From a checkpoint of a small transformer trained on Wikipedia.
Size: 15 layers, width 448, vocabulary 2048, 33.6M parameters.
Architecture: RMSNorm before and after each block, rotary positions, no biases in attention or MLP, capped logits.
Training: a variant of Adam for these matrices, 10988 steps.
Each number is 128 + 24 x the weight over its row's rms, rounded and kept within 0 to 255. Layers, rows and columns count from 0. Numbers have three digits each. The size before them is the row's rms in percent of the matrix's.

# layer 12 attention key, 448x448, rms 0.0366, rows 227-255, columns 224-447
083:139148163124134132120108100122128151128170141094152158149125121134111120178119152101139151121095136107106086131145122143131158136104118072073132162139131098127095112137112161096100143106114175139085150140138124133131116120107146105142130135141133117163123100140127130129103100124134111122149110127121099125152113140129171106144099106097097114129131195143193128096123099118128163150164160110072102125163156124122119111144156163140095123162150143153155130101100140084086109128114111153139124122138140113148144139122106135092106095152109126113112141122164103125138159170113127101163142105141115135109121156119110109100095124145113136151118109108136112137127109110090133109130
084:127101130122127156121110161152132147097148188106133104114146144161137109169138119128135114146079155163129077140124112166138132131151133082137117151097151106134156157134143104117112146101126109138094113129155139162151134171118153103175122125123115126163106145101139118124159127121129097142126128127119146121121138130106141139153180112131087148139120124141138152093134111150105101145121161123133136142128132166137101163131150119088171129197144104145120115150077143107101136116105113098149180092117080122103095128121109145105098137142126104101187119106131100141155155156100111116109083152143114070147183119161130161119098129148098125145167109112118140131110151165139134152168
091:093139142146123152164122153089118134127099124133140070079131130174168155088091125116139130159145146168139109167128170115131148172109189142120102131139108146119128113146180126167149121110098087150142097143132094104095153071096114137121100133142137102136142123119126138133131151164131108104111130089159131140116133093104112136123104135084114109147205088098132137112123121135134112135120101125132116122112151071135120108146121119137164132144115129105065114150100100148175158162102149115140124133092083088120139108163065133101169119121129104132135097108116155128134093122140099114102127146103131149173173117088141115103138124134126133074115143124116156082109111163143119148151
091:097131129106082118160137162123118132135128108155111095134132159143127125126155172124107121130166126168132101128121130083134098177127145157124107109131125117143142148157145119156179131147115120105147140122132109106131116124092132152118133125130132159129126129102154102102144108184113134132112126140124127118137133098097096153132163161120170131132178095113108097142126134137141082131122120148159121138124124110167131136109088151140123125181111138138112108151100102127145152105140110144088119121126123174154130104120105128135126132126110078127089127130143155096096112122102121165148103141120171140149161114130122124132175114104159129099126110121141192054101132155127135123132
092:115130092132137173133127148161125196101114139147121148143124141093159158144150086122120114130154166138119124113133122150130101108133109156155152151127144142133182140142148086126084158120092126151112096116112111139184126096113112157117151168130122135116137126121158142137130158133099184146137143132115089100070185096190098117154086134155083111100118126085145124109116104150094119145124085123144137139126122135133171119101105128102141170113122099145160179170159176130117087128124133124135105121125111133114138164119150147134134137099110148145170159126116176170158129155137129132160124124142126098135074123114109148149104165104141113159150113121142114163149117098139134115128
084:121119090127113127114134185153151151128156080144176138098093158184153165102127106164121143133160088160092121154092129149098124121131122145081116112076158100150152165127110172132138167128140117190128135098139128060133142120141122150114098107164148087154158167142126135152139118063131148125117125156131134109121128117177121138162170173148166111122090101154159142114135105168134142124157122106146119134134137093152123136117127140092114117136143100132124100127165136126115108135118138094120142107144151154130137093164155104132127127120149133153151149156127139117133137125139189129116108124180162178136147099109113122167104163110103114142164140105127115126153117108138095168123
095:149109124146172164090102103111128110121153144119117182111114077094112097150115107134106133138112151128124188138149151144106131082100138126116072133086113161154119116151131108159108109137139120132154108099147142116126101160107142098144131143143129136108072142101133125107092138128103094105119125101128091153117135152141168159099103121174114074099113156118155105116133188141166132146135126109098146118111110164110118150079153099132144135125126116162143125130144152119143108168148128195123134140149143088093156150116155131100119097131152147133128135131109160131147172123125134135147124132126089108114110106100092097094104152134112135141108144112141069115143086152117091117140
100:117104127165155124123118130110146120117144117136166138122134138135130120111133134141108142114125127137130116130138122094078175156118127109146114083110082087150169165087116124134132131098171147129121113109184161123097162173119175123128140109126132128110144136148102098133098116204146083103109139114140146107095116145123152127144125119134151146137136163179108154104151128125176106104140164098097144105139129144144102128124170099106138132140149130120081099109127160096090155137111108139132185121135143128136124127111149098140101108099113107097121133136121104107094157113174119123065091103140147107134165176143088112145140124149096175165116143134093160101092127129158129171108
090:096099104110125151150120141146138144123130121136107106111130111086152128156132144169116118145137133164110117137151115075129101182175118066137099150094125145089159162136125104147137153080129163118103114088143132110171178143127130163122136170108167188150142128101121128133138123138147143158141141126111135095174170124116119135132116133152190140096135116131130138158115139126155082133140091100131133138134133188099147164143109080117155175112090068124111136179121140089157123149159130147111107093166115166189136101145077140157140152107128126146106138106137143155129130138121123133137115156149132109155124101133169139143115173127142161108123094125137161124134110135162142110112
091:144151154147136142113115135108139156133084104118118102135148172138166138090110157147151151118129110118075164126082143085130113139165118150084103133159102109162113104089161152130136147098112127142119167164115143137096144086118114126111120127103123091126130126128113145150136099152140093194126147103109153103147152101129114110149131124105143134136108130136125117108108084120096098136136101165133139099143143145100146093170104137125112116151085119167119174162124082126125128119093120126142125093143150116133098141130147122113147189122158098114061111095151146153113157103146131111131127125149136114167175135127148146173124093080123161134112158141139154126137178126166084141131
096:099091132083104135122121116143135119107118143125125100126134119097170171098124134146142091064127107144123070132136138117177117109140112107096129137131141100154102132147166100164167167127127113147141092142126137125146131069154125167106136117174108115107140111127181107145135143080113142135133144152137119134103138125148122130133164159117110104141098163156126117111097093118114085145158095105128108171114109108167143123156137140149111112158140103130188155097164146149090123109110127127093109119163117149130112150113160188101126155115111148100131176146145145192124127095128142153123136104147119149095138133133107111134111158127116126138159122120093098132115142142130149145160
071:086102111112120134099135159105167114124151082141142129114108076152143136134088095138155123160122119137164137127136086156142124120134161107172131153105139158132137136155139116127135112163171136125110098133125106148132166117169117144126137117140134200088077125168142074100113178142083126104144132146082106136116085139131130122175112146137113141124125116167161157131137143134114115105135135138140109153150114187128158135154106116106119125123158114105154123092142135095093097078121111150110126158111130100080153125125129097150129096053099147129138137101093120123144144152095139112163081142118114125122129112120073137088128143161159113132149117087139102090155113103145139084149
089:132135112127105102093075114087154076143148118145140102099105123154111130124084111134118132167117103110160162133167153131107153101107172166148146091116156141120119129148170147127126113138158073108127131122088126131102115168128075137151135147137162121115086127117124086123090140126112115060149106112136112117081052097113155114132117149101133146117145119111142153116141136142146134146095156103122120138142123075148142120152152152138131164144156129138120116136092099114084106117145165120176107171088095130136123163112135134135151095090112123122118092109087101107122122121117113117151140129086161136126098130128116104117078123103092168091113117117105137126174112070129141103134
111:082102126102129125110110160149142155112133106129113102121143136104136098127103123135128139092118102141129160135135136088169178146147127085151136147134122122148132134119114128121156106133187087136133110102110133133103104164115069098107089088150138105125125105165140140144082124133125167118143153126103152111123147088137105098087136142161141182105116128112123139145110104125098176125085107137125164150142103147112142125147163161121148126116108153124064119092102166080107129133141093107180166131158109131102160100110163116149127100082107124132164114107107146124130147148119124124081158142137148102153122122101119128163131101106119171143110112132120142121151165109136083086176
129:104145141139151128127148091147149133130060110112133116121130122106137139133137138141147141130146078137085133152139127105127111174143137116118121167130090154112109104102100126114191135078138145125149135136127139135130124108121093151140098137154128132132155121116131140115157125105091166196116139116132138122152157092116100087121135121108165127100136085173120106158118127133139099165134107147160124115136132088089145112104087125124131092102049118134138145174129119155143102136137141128138105126145164107140110138098144160150124219158148132133107152118106136150135093099112155132177109113121149088164148121087129086159133152102144104138111115134142095129110121115178172103110
131:114127143134133117120131155148119153129129076156141158120092127126105162129129148135171138157196105114098161104102125114134152147127091129102141151159153130112141142165143131091151125178091121181128153128113093100141121115125103125124113109101116109132156149112139117128162133159112110160119125120105121140137153092131152110170137092102109150172112121127106136165126145123142127140141098106176127173159104114075170118133102085110116071159100095109111166127163139144161106131097111136142082115117151147159127138126158126162171135123125144119094134140101146146148092106138131137151095116139145155155149106144150129162155138127162106127106064138131110159115152093149122121110
105:131139112072106089129155153091127102109125094117156094179116098141127183154090134104142110116139090153174084130150100170115144105125123125133145101149151149102103087169147149165107121142149090115138084128116151145137130084112115185106104168168115080126140135133145117106102156074144093112153123178116160159137094099122099108148149168132131114154120132164107142099102117087075084115126125123143072141147123110156131074126145154125119154110136115101195130146127171121131112104124103138159132135112142103136129148094156105096118138082121125116146154104155099158139133129113132086142136143134177106117097123124115143151071118124156123154152134136123103126092106100137136088125
106:129149134123120115109136063188093088088160159088099134130103131145135109108126074170087102118158141101148093094131105094120121107145132139096095083159166110150138165113184135140128147120111177177124169118132157114129112125122111151143096134140136085137140124137122079138119115108129077130095110106106124131141099093119137115111180149129150105136128124097099130159134117154093102080174168165125104191095083097120131139133138155169169141148129103118158088086172115104106120142140152100078100147120122145140131171140187150151110111098137101136146127116117107119147142128114168158134146155138129140103084140132099127126137140125131142145137137086084122153129123153105140158162
100:076090127168103134124075110129153119126137122128129148066135137174147145134121122063155172092161107108141101144123098152121164116129116150084129104153157106122113146141113138139133131179139086133125096125139132175132154123129161120113191108137137126108124143102140145190103146101149117121106102154124139095098117135144124075141161140109155115136122110124120121098150141140133127172134141155141149147117085080084108102116109140126131106165175104158142143160154121146117114088103111146141137127126137127119123128126209133167116133119164131128118109121084103115145138108115136149122121093132130120119120166154059119112139115128129093146102073142138121102138170173134101121145
107:157148152146142141068110090125161128148151118107108175119157117115145093113125117141141148128126115118152171111175126158128108136154139148131100122102142112140156114152120131118149120147144143135148098118080126130115125150127118120095122191130140121133097078128132130115174128184135130158148139103137101111110106138086109155169115139108107134140093109123159074081112135107115132146115147128152120094119093123144123182125116109127121158104107110176098140181128123142124130092143126129066126155131122103093151162148070124127101125137103104136133113082134152126134125112109116175112114132103147099124086160095134078087180115091122138127121119156118137116154120125115115177146
101:130077116120118139115091141106113102146118075149131135128138130137121140138149163143150130115173078139129096119094122105110148160123083103136098156141115145125150144151149111136153172120106150122120134113174145117104117126157119152126139146106129109086135151122143122155144105144126106143190122160148090202157095149136131100136111104113147087132125079164095088101113114174173143157123154140154163134138090107152136091153119131113119088080159110120099148134151114099107125142109087132134126086162143128164124120119148123142131123095120152136076147142126096157119159117123139156163133126169158131160154123134087128145146158177135125148147135116162101090133138142112139103123
101:088063107149118104125109140109073153142140179098138137142146162171131128064082150121121149109100134127121129109118123155130137146119136167153174155104175092135129135147134112119134133106139135139130145112112156168089143093151135117133132065111126130120143138148118118194114108072161134162098127138125133132113121112157110142151143143114118112119134157110093124152116141103133105107161146175152136149135124114142102089095127074109153126157115121108127136098134110081139149124102103130178140117114153138128133078097124113102171149082074142107149186161132149126088152134137138112105165128129139144099142170140116176087124146140129140136131141120098157153061146127114117161136
103:094161142124129085111144141128142110093106102141116144155134124126111170116077077126139149177136137133102117130129153135103111110103075122128114082182158103153136137133148083133119135141147106120140080138140133146121120117132128104086094111118085095166086113159137149088155134120123149110138117155123153113109147106124142129153128120159114140116057113137151179161146106091129147107132114114111125086144131144127103097121154140100110147086122179120170124125153191138135124147128114097151134101123164139149111164128127096099141135140143128122087124170103152158165118136143132158139147128127139163111077178161172141126132098112104147152131043129125133138139137132104119137105
102:124121133148160107130135102139096151142084154125093118133142106130133100071099127155108124116179125137080099109167112149133131127165103134137133121129135113109092137135132121097142079119147121130081173158102165148125137100151192128143143139120105140132156116134111143127128089104163125123105120130119136101121107131122128136079119165140119125155138169125121115115070057177147082124168136166130147095107149121151148145158087127128133159137097098146139116131108073164119166106164122107151083175110106116188100110127144156140175119096151126096141166099141183091110141105150162104140145120132122150133149150139166145110145134118125140162138142191146120116149098132099093115124
100:112134142123126137139130126137139139103126120120127113135151139092147084099128159130094117097115125114108138094149134088158111123150124145065118123101133079150145160108073131149163128113123139119172142100126134108132109107107140162155107116118154120140157124108090123136119121098131137118144174153116156108108132115129106125084176104117144128135102133130114099134129083111107151118110145121158148141129118145132105128108162146155111108155136144116115151122158113132137138095136112133123161115112146116105114109110119153100125143185112140115073105118129129089113141148103113195122115103128101121104156157083110116108166104064104132112097162164078165092145153152137090153131
106:141115134124145115150150153112146119121113104092162084135154135090141137125115162137109138082117047105087141174121071149122094102143137126171130117098170112155130090152137158142149125068141112131134114119128131083123092132126112158124112073151086116136106177138155161167124130118084122136153123125124149118141146124117125121165115094114111153167143148166135134165105124121111137104159154118137152078110136086147087106086163112099118116134137119135146164142142154121102145133120125145153166092185141084138119126116145127116174117094097097107135177095147111100136158117132107131180130175139147162175153141121146118139079110135089155145142119106136122109134144150139127112156
097:141114154095129124133133124117109177090119134131116195145122094158129159127141104102146141123099156125110131150154138140102117090095127111106152171177123178142139108096098121133133125129160128139133111146148113145109127109147109083120104178143123117082131123139106136138126148100160179146114114148153143137153129139156119123128127119119105102085108136142161146117136140142176152146075136149123151101126087153103133110129131090165139137083156106161139111094157163136113139126094136106118165135132114089111125130147115144108094081134118157131146124155119107126148168114095137060145166172115129138137093121147090113077133120142150136140103168106128103126138128133123137154157
100:106079092100101121114080111144131097166129168089106137082139106115100122148105103102139124159140132161105151117170151099103171132116179103132135125109073156106134120135123104166088102097130136157119137102164115099099110137121118103109114075116137130163108154151148089140134123108115101116141173163128123101082143111138129127115145122162130112100090155112150146116143128105085165163076136113122134091149124126094124135129180138137115166105161128123127134155180150131122101159117125135173160130198152143111124118179121142085131109138128129143143132089126144143121162115141123209098167139113100109142063145093117113132100160157149141111128111118084153122162093119125113110100
111:146141097138142097083118105135150122068160141080152187089109116100119106109104092131143106148113131137141152124165111124106121131150166164137125130060115112150143130121154133157099117126134107150137108150142162134172114187138152144125101146159141134125097160134146114121126083135073129102101122125162109105111107123110139142138123142172123123093167136123127141147139148130109109151137143103073153063134171125161085130119186148100115190121104099121154071159137151107131173133112142171132137170139153121118155140114169144130111133115140097154136113122098136117109076140138118167117115153109125114130098157123123095057102157154156150165156152134123117153119112126134098116118